config = dict(
    head_dim=64,
    rope_base=10000.0,
    attn_scale=0.125,
    optimizer='soap_variant',
    grad_clip=1.0,
    final_lr_fraction=0.02,
    batch_tokens=[65536, 131072],
    doc_mask=True,
)
Each number is 128 + 24 x the weight over the matrix's rms, rounded and kept within 0 to 255. Layers, rows and columns count from 0.

# layer 3 MLP up, 512x192, rms 0.12, rows 399-433, columns 64-127
[[132 137 120 113 119 148 136 114 101 125 128 158 178  96 117 152 140 121 129 128 161 150 108 141 139 131 140 105 173  94 123 136 135 116 117 111 100 150 133 100 153 140 148 114 142 145 179 112 124 109 107 107 141 112 102 136 117  88  99 134 131  84 150 107]
 [133 162 146 156 133 128 122 150  90 123 129 100 111 131 136 150 139 154 145  88  93 133 127 119 141 151 114 144  96 116 142  98 131 113 122 137 140 148 122 141 137 129 125 127 139 152  97 108  98 147  99 144 155  96 124 119 158 121 143 179 173 129  81 154]
 [108 166 120 134 151 151 108  97 166 123 102 106 111 149 107 135 165 140 182 148 103 144 143 124  95 134 147 125 100 132 170 119 185 146 119 163 117 111 129 122 154 122  74 148 126  86 161 110 115 141 139 171 138 102  87 119 141 110 161  93 148 127 119 133]
 [145 121 145 127 145 115 135 144 140 108 146 118  99 144 113 127 139 176 175 137  89 126  76 112 137 132  98 125 119 107 113 138 115 118 120 121 137 108 108  71 107 180 142 153 132 116 124  92  96 123 171 119 119 116  88 152 117 134 106 151 159 111 114  73]
 [140 115 118 169 118 111  84 109  98 153 124 162 125 110 158 100 160 107 156 108 160 121 115  97 132 117  86 143 142 118 134 101  88 144  88 152 146 153 114 113 129 107 118  81 107 107 145 109 176  50 145 146 169 121 150 129 103 120 152 125 115 151  89 162]
 [185 107 122 134 155  94  89 108 117 151 115 138 115 130 166 122  95 119 118 151 129  66 100 136 123 158 151 111 133 124 129 181 154 138 116 133 143 139 127 118 118 103 126  92 150  87 140 105 154 103 150 132 103 110 130 128 135 156 150  84 145 121 107 126]
 [163 138 107 123 135 129 114  99 165 102 144 111  97 132 112  75 111 104 162  92  98 117 139 113 145 129  99  91  87 114 101 157 124 116 122 111  95 134 116 133 126 132 105 123 127  85 138 130 108 145 111 122 137 152 148 100 137 125 130 118 123 124 157 139]
 [133 148 150 127 136 145 134 129 157  90 165  98 130 128 136 159 130  96 123  69 154 139 141 112 116  99  81 150 103  89 125 124 151 140 142 143 151 132 165 125 135 107 111 135 132  77 110 132 113 132 107 126 136 106 122 122 163 169  94 132 138 102 103 114]
 [127 114 121 138 141 141  77 128 104 132 100 157 152 131  95 113 110 140 122 105 102 102 115  75 107 145 146 109 144  85 148 132  76 124 110 112 137 125 151 142 130 141 120 160 121 134 110 124  81 157 153 128 131 158 124 145  98 155 129 130  93 129 118 134]
 [123 140 125 126 102 118  98 109 164 158 104 125 152 135 130 109 145 140  67 140 138 112 157 150 139  88 114 103  97 108 141 128 157 162  88 168 160 132 113  95 102 111 158  78 118 117 123 137  87 140 102  76 107 142 141 118 139 104 134 123 140 150 159 112]
 [142 146 120 157 129 125  99 140  86 119 137 167 129 118  88 141 131 138 106 110 145 136 170 146 135 127 171 154  80 102 117 173 152  86 104 120 169 110 162 117 138 104 120 105 112 105 164 122 122 115  74 143 141 132 107 130 119 132 143  88 130 125 108 151]
 [104 131 109 108 132 120 132 121 114  94 125 167 117 115 143 138 109 134 115 152 118 140 139 109 123 161 147 122 124  95 147 142 127 155 151 104  84 116 106 164 146 123 160 146 116 129 171 131  89  76 133 108  94 106 104 133 144 133 141 173 144 120 139 164]
 [156 130 142 137 108  86 113 124 115 148  72  90 149  81 125 117 151 126 165 124 100 111 108 145 112 107 164  94 102 104 147 123 146 108 149 139 149 134 135 131 142  58 104 132  88 120 131 126 132 130  76 144 139 111 115  98 111 136 166  84 126 112 111 131]
 [106 133 186  99 116 164 169 140 140 104  79 116 125 153 174 125 128 145 111 120 156 122 131 125 114 152 102  94 126 144 104 159 156  95 158  99 146 122 115 126 131 182 128 108 132 135 104 124 116  85  83 131 104 127  81 131 155 157 119 124 120 112  93 150]
 [128 103 100 114 142 107  77  89 115 109 134 128 145 118 112 134 133 113 158 183 140 126 101 115 131 120 126 128  96 156 118 124 140 120 124 108 124 136 137 141  90  49 123 111  97 124 106 137 122 136 128 132 174 108 125 161 165 157 159 139 154 161 140 152]
 [172 115 153 145 121 121  94 108 167 146 157 129 163 159 128 116 138 117  89 173 114 128 137 140 149 131 144  80  94 151 144 123 100 166 122 131  94 108 133 130 113 102 157 122 126  78 118 114 141 117 136 167  99 117 171 120 135 160 158 136 104 150 135  93]
 [129 150 137  86 113 170 148 131 112 107 138 144 119 143 183 116 120 142 128 114 135 120  70 115  73 126 190 120 121 114 108 135 159 151 113  62 108 107 114  90  96  90 120 145 155 134 150 106 147  98 132 130 156 162 153 151 158 114 128  94 101 165 128 134]
 [120 137 146 120 115 122 166 115 150 110 144 101 149 135 114  95 164 145 137 136 164 129 167 141 135 185 137  87 115 184 128 137 166 101 124  96 153 168 153 138 151 106 146 138  97 171 113 138  87 102  78 129 135 115  94 145 107 124 137 137 101 109 122 129]
 [112 113 152 140 168 167 149  98 135 117 115  82 132 122 130 125  93 166 154 123 169 138 174  85 144  89 134 138 138  47 128 124 147 114 129 110 119 161 128 167 141  96 118 119 149  98 150 110 101 121  69 115 111 104 111 128 124  75  91 129 133  49 136  96]
 [121 103 108 192  88 110 115 118 119 105 122 157 137 153 139 106 141  87 114  93 124 143  61 146 160 112 144 131 150  89 138 139 125 103 102 108 120 144 146 143 146 113 107 179  89 124  84 110 147 138 135 134  57 146 118 117 159 102 149 106 142 101 152 132]
 [141 125 136 128 145 103 159 119  93 163 112 155 149 133 147 121 108 128 111 107 138 113  88 161 121  84 139 137 155  72 112 121  98 107 118 136 185 121 155 120 127 102  86  93 138 161 180 114 114 155 137 136 122 140 132 147 112 147 143 185 162 146 128 149]
 [162 194  99  86 155 123 166 118 118 161 149 119  92  91 139 155 159 151 142 119 135  99 110 165 129  98 129 143 100 151 118  58  68 163 134 105  84 136 123 128 138 147 127 149  95 112  92 155 123 153  92 140 166  72 101 136 159 102 132 137 106 124 171 153]
 [141 127 135 121 132 162 111 153 137 131 102  76 130 142 112 103 108 118 153 134 144 148 128 118  95 147 145 141 110 122 152 126 151 127 157 103 173 129  98 145 144 145 181 163 126 184 138  94 154 117 125 146 156 163 128 144 119 118 123 119 146 115 120 103]
 [119 111 108 138 166 124  89 151 135 101  91 119 107 144 130 132 164 154 146 110 131 164 112 112 108 160  97 126 121 123 134 121  97  81 153  90 168 178 143 148  98 145 150  95 127 138 159 178 105 116  76 157  98 126  96 133 162 127 185 124 151  95 136 120]
 [143  72 121 127 181 118 141 131 154 144 140  96 119 120 156 124 139 147 106 172 113 154 203 111 147 114 129 129 116 162 154 100 157  91 143 184 149 168 143 123 106 113 116 142 145 210  56 137 108 116  92 130 118 151 161 105 127 115 138  95 129 129 161 102]
 [101 136  83 135 165  82 148 102 151 146  94 161 152 138 132 131  97 123 123 133 106  83 129 120 107 120 159 144 150 100 134 144 104  50 121 108 120 121 181 150 101 131 151 155 117 132 188 137 150 119 133 208 117  89 114 122  74 158 223 152 137 123 102 115]
 [124 139  96 107 123 115 124 135  97 101 111  97 157 143 142 133  92 116 146 142 157  92 144 147 125 120 142 126 117 161 130 102  87 176 129 149 145 178 111 127 131 140 147 160 136 135  94 149 159 118  86  90  56 140 155 120 139 115 145 135 122 101 109 134]
 [132  97 123  99 148 145 123 148 129 131 132 163 140 124  98 127 139 106  76 105 183 157 164 107 115 165 108 116 149 119 119  96 110 123 100  98 105 140  74  96 108 119 107 169 147 127 102 149 158  97  89 159 136 165  71 146 142 115  92 103  83 142 136 140]
 [147 131 149 160  82 120 132 118 114 105 156 141  87 123 138 137 127 155 109 144 138 133 121 140 117 135 178 132 129 117 149 132 109 132 109 108 109 137 114 129 125 125 133 168 146 103 177 145 135 133 162 139 130 105 145 149  83 127 174 140 116 129 132 123]
 [101 147 171 170 160 166 136  94 103 151 125 141 159 106 108 143 119 143 118 163 125 198 135 102 193 107  96 116 177 119 128  66 126  84  71 121 168 160 123 154 139 175 165 131 131 134  82 134 105 140 152 135 134 105 153 115 131 108 132 131 110 102 112 139]
 [129 144 109 111 156 145 125 131 135  44 146 124 135 156 153 114 129  90  91 128 131 117 117 135 118 127 170 166 122  92 108 137 145 135 128 105 141 119 115 110 139 146 144 156 146 132 123 127  95 125 102 101 143 165 170 116 163 131 125 151 118 152  70  99]
 [130 138 148 109 144 164  91 111 154 120  76 141 163 157 128 121 138 117 148 117  79 165 134 126 137  77 176  86 149  99  98 119  81 119 127 131 116 164 138 118 107 122 106 139  91 166 115  87 117 118 153 137  96 105  96 132 122 165 120 131 117 174 142 157]
 [121 102 107 157 104 165 127 157 136  93 152 117 108 110 112 125 130 109 126 157 168 146 101 113 112 160 128 129 128 120 103 136 115 139 131 116 120 150  91 120 152 143 121 120 121  97 176 104 133  98 144 108 150 147 123  89 122 127 130 160 144 126 108 121]
 [100 140 153 103 129 145 161 116  84 123  99 134 110 122 124 125 151 131 142 137 136 130 154 171  85 126  90 142 112 120  98 125 116 123 101 113 143 146 129 109 162 128  96 152 141  77 145 145  89 138  86 155 152  83 129 101 143 104 154 144 110 139 144 116]
 [143  91 157 100 109 150 111  84  85 140 112 140 139 120 114 133 118 143 142  69 146 181 124  93 113  70 140 112 128 128 142 166 156 109 156 134 107  81 120 116 154 112 115 110 133 130 115 116 123 141 154 154 128 126 128 150 147 174 136 123 132 113 112 145]]
# layer 3 MLP down (transposed), 512x192, rms 0.109, rows 399-433, columns 64-127
[[137 143 137 144 126 125 134 141 138 128 141 110  75 112 115 127 120 142 156  85 125 113 141 128 104  94 152 143  92 150 133  99 169 146 124 136 149 125 139 122  86 149 102 113 103 136  95 159 126 165 165 146 142 110 160 153 139 152 168 118 126 141 101 129]
 [105  76 161  88 121 136 138 154 121 116 116 128 127  84  95  83 102 106  97 173 192 147 135 149 148  94 115 126 146 158 108 143  88  92 123 127 154 115 107 136 132 155 157 132 164 109 151 125 155 103 109 109 126 163 147 133 117 125 149 128 135 112 166 134]
 [120  90 125 128 136 121 147 142 140  70 152 121 120 104 108 151 101 153 126  99 129 138 128 184 108 121 179 121 109 140 157 100 120 119 148 147 145 101 143 102  89 136 132 104 129 105 143 152 145 110 118 150 134 127  89 130 101 102 131 113 120 152 130 127]
 [125 132 120 136 143 130 124 114 109 165 122 171 131 141 157 134 139 126 124 117 183 115 203 135 139  89 129 164 159 178  77  94 133  80 123 144 126 116 161 165 125  61 157 126 108 140 101 117 149 146  96 114 140 158 169 115 131 138 133 138 144 112 157 113]
 [103 113 111  83  85 114 126 137 113 149 140  56 154 120 180  90 151 139 130 141 129 151 103  68 119 141 150 166 103 147 128  75 142 138 137 141 128  94 125 116 123 117 120 127 133 109 183  89  86 123 141 117  80 160 156  88 103  83 146 142 130 138 184 144]
 [ 95 152 122 116 111 161 135 112 170  65 129 133 172 190  98 118 142 139 121 134 120 140 147 104 120 119 114 162 101 114 111 100  66 124 133 155 118 109  89  78 119 124 152 164 152 175 122 140  97 113 112 136 141 146  98 102 111  85  92 124  87 138  99 137]
 [133 163 134 153 127 115  58 102 154 145 125 171  87 184 127 184 166 146  99 157  79 172  85 177  96  94 139 156 162 122 128 112 115 128 129 138 151 119 162 127 130 107 139 132 121 152 133 165 116 149 159 139 109 143 111 119 148 111 116 109 102 130  98 138]
 [ 78 132 107 137 125  85 121 124 124 122 120 167 113  81 107 157 112 139 133  88 112 156  59 136 129 160  82 102  96 124 165 155 131 104  90  91 105 172 146 153 152 123 110 154 150 160 142 134 174 103 118 126 132 149 186 126 155 135 115 146 108 147 138 148]
 [136 145 140 132 149  98 112 111 129 103 131 123 106 139 197 149 145  95 112 112 140 103 155 157 132 144 150 138 149 133 130 114 118 145 140 110 167 132 105 122 142 108 147 101 111 149 171 122 122 117 138 170 153 117 139 128 154  57 102 134 132 101 163 139]
 [124 180 110 100 133 169 134 104 150 173 145  88 106 106 126  99 126 119 154 104 149 126 127 167 120 124 147  99 147 116 105 149 154 135 135 137 193 124 170 121 141 124 109 140 122 107 116 129 126 149 174 177 167 164  55 137 113 121 184 124 120 155 175 139]
 [124  96 144 150 142 129 132 147 129 122 160 126 118 160 165 115 148 143 107 122 117 154 103 132 115 103 159 139  82  90 172 143 136 128 151 119 126 100  97 147 158 142 143 156 133 154 156 105 108 144 124 151 143 153 120 123 156 115 148 145 134 139 103 125]
 [152 137 125 156 102 127 141 127 124 157  81 163 101 121 113 126 133 127 119 156 159 110 132 121 112 150  89 150 123 134 160 182 126 105  97 133 156 113 161 162 116 101 141 119 123 141  43 138 113 163 157  85 132 149 152 113  89 125 167 126 110 160 136 135]
 [100 125 124 151 165 132 172 121 148 156 132  84 121 134 137 118 130 166 140 117 135 137 155 126 146 166 116 170 128 196 136  98 148 143 117 135 106  98 153 128 116 178 153 153 160 143 130 145 111 114 161 126 112 117 126  99 149 121 118 137  96 132 104 140]
 [117  83 111 143 185  97 130 132 116 106 139 118 126 128 136  95 109 113 134 111 151 135  85 139 185 143 139 172 129  87 130  85 110 150 149 136 131 124 101 121 131 140 139 146 138 153 140 111 124 144 159 152 130 134 119 135 136 152 136  93 122 131 136  87]
 [115 167 128 134 134 110 133 131 117 139 117 102 118 106 137 168 126 107  86 119 132 128 128 122 132 116 135 120 163 145 112 127 140 112 126 112 105 144 104 143 141 140 160 113 108 122 104 140 140 131 159  99 136 157 111 116 156 110 137 140 130 159  81 135]
 [116 124 113 128 118 118 150 132  79 116 103 129 106 115 111 126 127 150 130  96 122 147 116  99 126 132 102 163 178  94 124  95 158 128 131 133 144 155  93 126 128 148 122 115 132 154 133 133 122 115 120 102 130 118  70 139 118  95 108 121 143 118 138 149]
 [129 140 130 171 113 132  97 104 140 157 120 143 168 146  88  93 159  96 116 151 119 153 149 126 129 141  66 128 126 155 119 145 106 107 154 138 125 175 128 157 128  87 130 148 110 149 139  90 120 132  83 108 120 131 115 120 121 135 141 103 113 119 134 142]
 [147 145  87 119 113 131 130  77  72 103 162 136 108 144 128 167 113 115 126 106 115 117 138 143 120  99 132 142 146 118 150  77 106 112 147 103 158 137 118 141 116 137 140 133  97 139 130 141 132 112 178 126  94 156 135 162 122 155 106  94 131 135  91 129]
 [139 128 150  95 126 152 140  89 154 127  85 113 107 144 152 112 144 122 108 134 130 178 151 124 171 155  79 134 127 125 101 141 128 136 107 112 148 144 162 147 118 128 135 163 122 107 203 116  90 161  95 128  77 130  98 163 119 112 113 124 115 151 121 159]
 [137 163 175 140 139 110 134 139 141 136 160 127 119 101 101 139 159 131 123  90 128 130 156 165 126 163 159 140 125 140 151 146  95 158 169 160 103 100 102 130 146  83 136 124 147 153 134 168  94 116 136 100 122 154 134 108 146 128 113  79 103 149  79 135]
 [126 121 104 118 150 122 118 141 158 102 103  93 126 156 118  74 125  99 132 100 134 110 125 143  70 143 180  78 131 140 154 136 158 141 153 130 199 139 135 125 126 137 136 135 128 127 102 124 115 125 160 133 123 125 142 153 132 145 143 137 142 115 134 148]
 [103  80 137 124 133  81 123 130 142 114 124  91 165 183 130 118  89  90 141 158 109 157 112 110 124 182 142 105 107  98 118 112 177 125  98  95 134  87 114 127  99 164  95 145 111 123 138 112 151 132 132 132 137 181 126  90 103 163 129 119 137 130 121 115]
 [126 142 139 109 135 123 143 126 130 124 173 154 162 121 169 129 133 151  96 109 106 131 154 110 118 132 117 122 153 131 150 160 138 114  85 158  89 121 152 103 160 140  99 121 114 116 132 158 126 135 138 159 117 125 135 144 155 159 137 164 111 111 121 132]
 [144 166 148 108  90 148 141 126 140 150 142 128 129 124 173 125 115 128 117 151 130 127 111 113 120  88 147 100 108 140 138 147 180 199  79 165 111  70 116 157 143 115 134 113 130 144 125  93 114 144 142 111 103 117 127 100 108 112 142 112 109 148 119 175]
 [130 109 103 122 126 121 158 132 128 139 117 151  71 152 141 109 136 146  95 173 100 115 143 112 186 124 107 113 117 172  97 148 128 108 141 132 173 107 145 142 129  90 144 133 170 169 132 129 148 111 127 101 121 102 132 145  97 128 146  94 115 120  86 112]
 [122 153 144 192 142 142 111  99 118 131 143 133 128 136 117 123 101 140 131 193  95  95 123  95 114 135  97 153  91 110 117 105 103 150 170 102 152 132 102 123 128 104 144 112 139 123 103 137 121 143 143  95 134 118  84 135  69  97 165 112 125 122 116 115]
 [150 140 119 182 117 140 117 140 131 136 144 163 123 151 114 155 167 139 116 130 123 117 106 125 176 142 117 127 156 106 121 114 163  84 112 104 131 120 185 101 128 112  93  92 128 139 168  99  86 145 172 160 172 148 104 166 136 147  98  95 155 112 149 175]
 [130 106 148 119 115 112 139 139 180 122 115 128 106  93 132 114 126 136 114 126 122 116 120  97 128 139 165 152  84 106  99 140  99 124 166 146 138 127 153 143 155 119 151 118 105 100 120 130  89 133 156  97 140 123 132 141 126  89 142 135 123 120  88 134]
 [134 113  99 104 141 167 119 124 151 131 111 108 147 113 115 104 119 131 117 118 143 126  94 139 147 137 100 107 130 139 114 131 112 132 166 131 135 125 126  83 151 120 135 115 115 139 125 116 115 110 104 120 129 138 108 135 170 124  83 108 114 141 116 125]
 [156 135 152 138 162 133  96 138 131 126  66 153 164 126 145 128 135 130 105 144 174 139 114 130 132 117 107 146 140 154 134  99 112 169 176 149  95 198 152 122 149 148 148 122 158  74 114 158 128 141 122 160 139 132 142 127 165 125 165 151 127 132  99 129]
 [158 134  99 139 128 111  88 104 107 151 156 132 137 116 110 134 146 132 101  95  81 138 155 108 117 168 127 145 119 138 108 127 117 104 153 128  78 146 119 121  89 171 161 130  69 176 152 149 138 127 131 128 122  77 134 149 160 117  93 128 115  94 189 109]
 [111 128  88 138 140 136 153 140 121 144 168 125  97 106 113 143 101 108 102 154 148  96 133 147  97 143  90 164 129 143 135 133 154 150 147 124 106 122 109 114 137 160 132 114 116 109 136 152 162 132 126 139 111 151 163 131  94 124 112 167 118  96 130 119]
 [133 131 168 142 177 104 175  80 176 124 107 102 164 141 113 136 115  90 117  81 133 145  98 126 125 143  99 148 134 116 173 132 120 141 108  98 160 165 137 134  88 132 103 142  95 140 135 100 101 134 131 118  87 130 131 148 133 113  84 148 148 119 134 155]
 [118 160 153 118 130 132 142  84 112 114 156 109 139 144 120 179 116 118 109 111 152  90 111 131 146  72 132 173 137 146 133 117 152 120 136 114  83 103 138 158  88 131 137  92 149 139 147 116 149 128 139  70 118 136 119 213 127 138  98 106 134 151  96  98]
 [140 111 106  96 147 187 103 159 144 113 129 101  73 107 154 111 102 135  88 125 118  74 107 155 100 175  92 117 159 122  97 146 109 125 144 103 151 112 142 124 152  86 158 105 155 114 107 113 101 135 155  90 121 129 151 113 170  79 139 170 152 114  98  88]]
# layer 3 MLP gate, 512x192, rms 0.123, rows 400-434, columns 64-127
[[131 108 122 154 139 158 103 129 104 131 119 141 126  97 129 116 151 110 143 110 138 152 119 111 169  71 107 166 133 132 156 122 105 143 176 123 110 125 120 123 138 120 143 141 155  91 147 122 144 112  87 102 149 155 112 147 154 100 130 136 109 111 168 108]
 [108 142 116 139 135 119 151 124 113 169 149  85 145 136 119 137 156 138 123 147 121  95 129  90 155 105  80 125 142 108  96 129 149  83 141 111 119 151  91 165 135 117 140 134 110 120 127 112 130 156 107 147 129 107 175 175 166 151 134 146 122 138 129 141]
 [147 146 157 123 115 127 135 125 158 142 132 113 149 144 119 156 109  74 144 110 106 111  84 126 140 124 139 140 109 104 145 116 153 145 129 139 104 112 131 138 151 186  99 121 142 111 138 119 109 103 116 118 122 157 115  81 120 124 107 123 126 146  74 166]
 [152 146 111 140 171 122 132 121 133 100 107 170 187 170  67 188 134  78 159 160  93  88 112 145 103 139 128 176 149 124 144 163  85 124  95  77 142 114 118 175 132 181 186 118 148 159 152 155 131 172 166 184 101 117  87 173  72 193 119 175 157 111 113 114]
 [131 151 134 146 147 174 118 102 151 124 117 137 113 170 135 115 145 129 116 116 103  81 119 131 138  96 150 158 138 132  96 120 120 124 149 126 112 128  96 123 114  78 141 198 168 144 132  87 105 113 110 131 112 152 135  72 123 129 158 119 107 134 145 127]
 [ 95 142  83 103 140 116 191  97 129  95 110  93 144 100 143 107 110 109 191 136 150 125 151 160 165 131  95 149 121 128 155 142 153 153 120 103 151 135 108 122 139 127 147 107 110 114  99 130 183  98  94  97 129 120 141 111 111 143 138 143 139 122 156 123]
 [186 110 133 114 138 155 149 116 114 148 131 141 127 180 166 129 163  88 141 153 129  99 160 122 117  95 120 168 152 115  84  86 139 174 132 138 140  96  87 102 118 150 164 127 114 120 127 111 112 158 107 146  89  99 136 137 118 147 156 125 150 112 102 104]
 [160 125 138  99  99 148 139 158 150 117 145 120 124 125  85 115 136 148 132 144 142 118 109 148 133 133 111 118 111 100 105 157 130 130 142 106 148 100 187 143 124 146  97 156 143 104  80 167 135 139 132 103 113 144  74 103 143 148 129 122 149 133  91 121]
 [171 134 110 169 125  76 120 142  62 115 118 189  95 132 118 191 132 135 123 105 118 108 128 102 128 132 126 145  89 137 166 108 100 100 135 110  78 106  77 140 112  87 122  84 137 116 103 125 157 121 151  80 119 112 183 108 112  85 111 158 103  99  97 115]
 [177 110 124 109 147 139  97  98 179 122  86 153 126  76 121 129 105 134 143 125 139 105 137 112 118 164 120  62 136 184  89 129 124 167 128 123 131 174 134 145 114  64 115 126 125 100 133 148 147 111  98 119 133  70 117 117 112 126  89  61  99  80 154 129]
 [127 142 166 102 146 147 111 140 141 133 169  82 156 159 134 131 162 103 148 108  86 123 124 127 125  98 166 140 154 131 132  90  93 126 159 111  76 130 122 109 107 138 147  90 101 119 228 110 127 131 142 172 105 115 123 168 153 134  99  88 151 113 130 116]
 [174 108 111 138 105 128  83 105  97 127 149 146 129 148 146 159 100 143  94  97 143 101 134 119 109  91 142  90 150  90 124 131 105 154 117 105 147 157 102  97 163  86  90 106 136 116 141 144 134 178 112 157 132 162 135 177 106 123 150 121 178 122 130 146]
 [128 123 124 143 163  90 113  90 138  88 146 113 112 154 130 162 133 151 130 102 182  94 133 166 179 140  92 161 145 134 144 109 100  95 173 115  88 107 131 132 150 135 176 168 132 139 106 144 109 128 141 109  84  99 113 141  90 161 131  95 134 155 136 113]
 [128 110 127 142 104 130 156 160 132 120 116 112 126 146 131 131  91 123 137 124 131  83 104 154  92 117 164 103 120 127 107 116  92 144 121 164 175 137 133 113  82 176 103 144 133 116 152 110 124 110  76 121 131  83 144 156 102 103 105 104 111 147 163 145]
 [179 127 101 108  99 123 165 102 113 135 130 112 164 111 145 150 112 112 119 126 102 103 147 138 107  93 139  99 131  96 124 124 115 129 139 120  85 123 145 115 133  82 129 126  99 134 151 104 117 151 110 171 128 158 139 159 145 120 121 112 121 122 141 152]
 [124 124 128 126 138 120  92 133 151 101 126 124 126 107 162 153 101 143 114 163  93  86  85 113 144 152 116 139 146 140 130  62 114 154 125  94 201 146 146 126 153 126 129 128 159 110 105 147 163 105 132 117 106 148  64 149 191 115 155  94 139 134 129  80]
 [153  76 163 139 131 143 112 160 135 151 122 119 127 145 119 108 130 136 143 162  84  95  94 135 148 149 149 131 130  97 122 148  86 154 138 117 117  94 135  92 123  98 109 155 119  94 134  72 124 135 123 156 157  95 123 127 146 121 111 144 112  95 129 114]
 [ 68  99 122 175 151 140 114 122 120  79  95 102 144 162 122 101  85 137 110 128 133 114 117 131  99 172 130 168 137 126 123 177 145  58 112 188 111  94 134 127 145 137 162  98 136 128 100  92 148  77 148 154 142  74  91 124 124 134 155 104 153  83 128  90]
 [124 107 123  92 101 148 129 129 126 118 112 136 112 139 145 178 111 113 168 123 148 131 116 142  94  91 109 138 120 156 118 142 157 127 127 150 135 128 170 160 142 146 159 157 128  97 166  66 122 112 121 146 133  91 151 140 131 143 129 140 110 100 148 136]
 [139 111 122 130 148 153  85 140 150 133 149 124 142 166 119 110 136 134 142 134 130 108  87 185 128  98 134 139 115 122 137 126  90 157 109 146 100 165 104  91 145 118  97  98  80  78 126 147 100 153 145 140 103 104 144 107 133 158 164 184 144 145 149 151]
 [123 153 121 144 140 133  95  98 148 115 151 171 110 113 121 149 166 122 170 133 174 110 121 208 140  89 103  88 138  89 111 158  77  92 156 147  99 139 119  83  99 126 136 134 129  97 174 135  89 139  87 105  86 166 155 123 132 163 189 121 119 116 111 166]
 [104 143 157 124 147 102 123  82  85 102 136 125  84 158 105 174 156 103 131 171 110 121 112 159 160  89 144 124 114 155 112  93 183 153 133  98 103 143 124 151  99  73 128 172 103  93 105 137 143 120 142 152 129 103 149 106 152 131  91  97 128 163 119 146]
 [127 106  92 177 172 123 153 138 137 128 122  70  90 141 123 137 141 133 184 135 135 114 117 110 128 167  96 140  93  84 106 149 129 120  97 146 119 165 124 130 143 109 110 124 146 101 144 138 156 132 114 143 167 117 156 176  99 119 145 153 155 107 120 112]
 [154 135 153 119 143  65 115 142 116 164  97  77 115 136 201 173 183 122  86 136 134 108 100 124 130 129  89  69 144 163 144 113 147 140 116 128 106  89 155 171 108 108 133 115  76 115 114 150 113  72 125 115 121 130 140 142 184  88 156 141 159 156 152  79]
 [134 135  98 109 108 109 125 137 140 109 153 123 135 119 156 116 144 141 138  99 172 177 128 182  94 157 153  72 167 120 149 137 167 114 149 140 105 114 162 138 129 114 116 119 117 141 172 130 117 107  87 184  84 128 162 108 154 154 140 125 170 132 173 180]
 [158 127 108 139 121  99 144 129 161 133 101 127 118 121 126 144 115 101 179 128 127 147 109 106 119 138 120 120  92 164  89 147 107 165 140 118 107  97 109 157 116 111 134 145 156 113 100 136 114 183 161 107 111 128 130  98 117 123 189 112 118  99 143  92]
 [119 118 115 104 103 113 179 130 139 115  77 138  98 119 161 127 115 106 101 115 143 127 148  99 132 138 139 143  77 106  96 104 131 121 106 128 164 126 151 155 158  99 173 156 158  62  99 112 142 120 118 160 141 140  61 127 112 115 119 107 105 107 147 135]
 [174 114 116 114 144 135 131  78 121 116 119 107  96 150 105 127 115 165 138 125 153  93 133 134 161  96 129 119 119 137 153 141 121 112 155  80 117 100 128 128 121  82 115 133 103 122 121 120 120 140 134 103 142 145 124 139 129 122 160 121 135 111 140 145]
 [122 174 133 143 125 119  86 112 126 148 111 118 185  91 146 135 126 151  78 124 142 149 122 130 120 140  64 135 146 135 123 121 157 157 141 148 153 146 127 120 104 116 146 110 129  57 137 153 145 150 136 163 101 105 157 138 118 112 155 143 163  99 113  79]
 [172 156 136 135  99 145  85 102 113 108 105 117 107 165 121 108 149 102 110 133  95 114 155 121 138 149 164 129 114 147 131 111 144 130 128 128 122 116  90 109 149 189 138 138 125 128  88 152 129 175 112 198 153 150 121 148 158 148 140 123 126  69 139 146]
 [122 128 142 143 143 137 147 150  90 160  61 182  76 106 174 165 101 101 116 142 126 128  96 145 172 144  92 109 100 135 107 126 139 120 176 155 145  92 120 144  91 126 128 114 105 120  90 110 120 150 119  94 139 146 163 108 124  99 157 126 122 115 166  87]
 [166 138 157 125 154 147 115 107 174  79 125  75 132 153 110 147 136 155 146  84 149 145 107 122 139 129  75 100 108  83 159 130 145 147 125 115 123 146 150 129  85 155  90 121 110 143 133  84  90 107 126 132 135 127 129 138 122 151 107 134 128 141  90 191]
 [165 103  68 209 134 140 117 177 103 111 132 176  67 106 135  79 121 153 135 158 136 121 118 143 138 160 169 105 124  97 137 155  95 134 132 157 154 111 117 118 134 150 136 127 119 148 136 140 107 127 124 175 138 112 111 105 107 132 156 137 114 114 114 148]
 [ 91 101 139 112 133 164 112 114 126 134 113 162 121 157 138 141 133 133  77  98 122 139 161 119 153 107 142 144 171 118 106 151 133 110 128 159 154 144 141 146 125 117 130 128 114  63 129 122 146 123 153 177 149  83 127 139 145 145 154 153 105 115 122 150]
 [151 155 163 133 108  93 113 141 146 137 126 162 167 139 176 113 150 126  87 140  71 155 122 173  95  88 140  74 162 122 108 154 134 105 131 129 154 105 156 131 108 135 101 107 107 117  89 147 122 108 171 118 118 132 103 138 103  90  86 105 134 101 185 128]]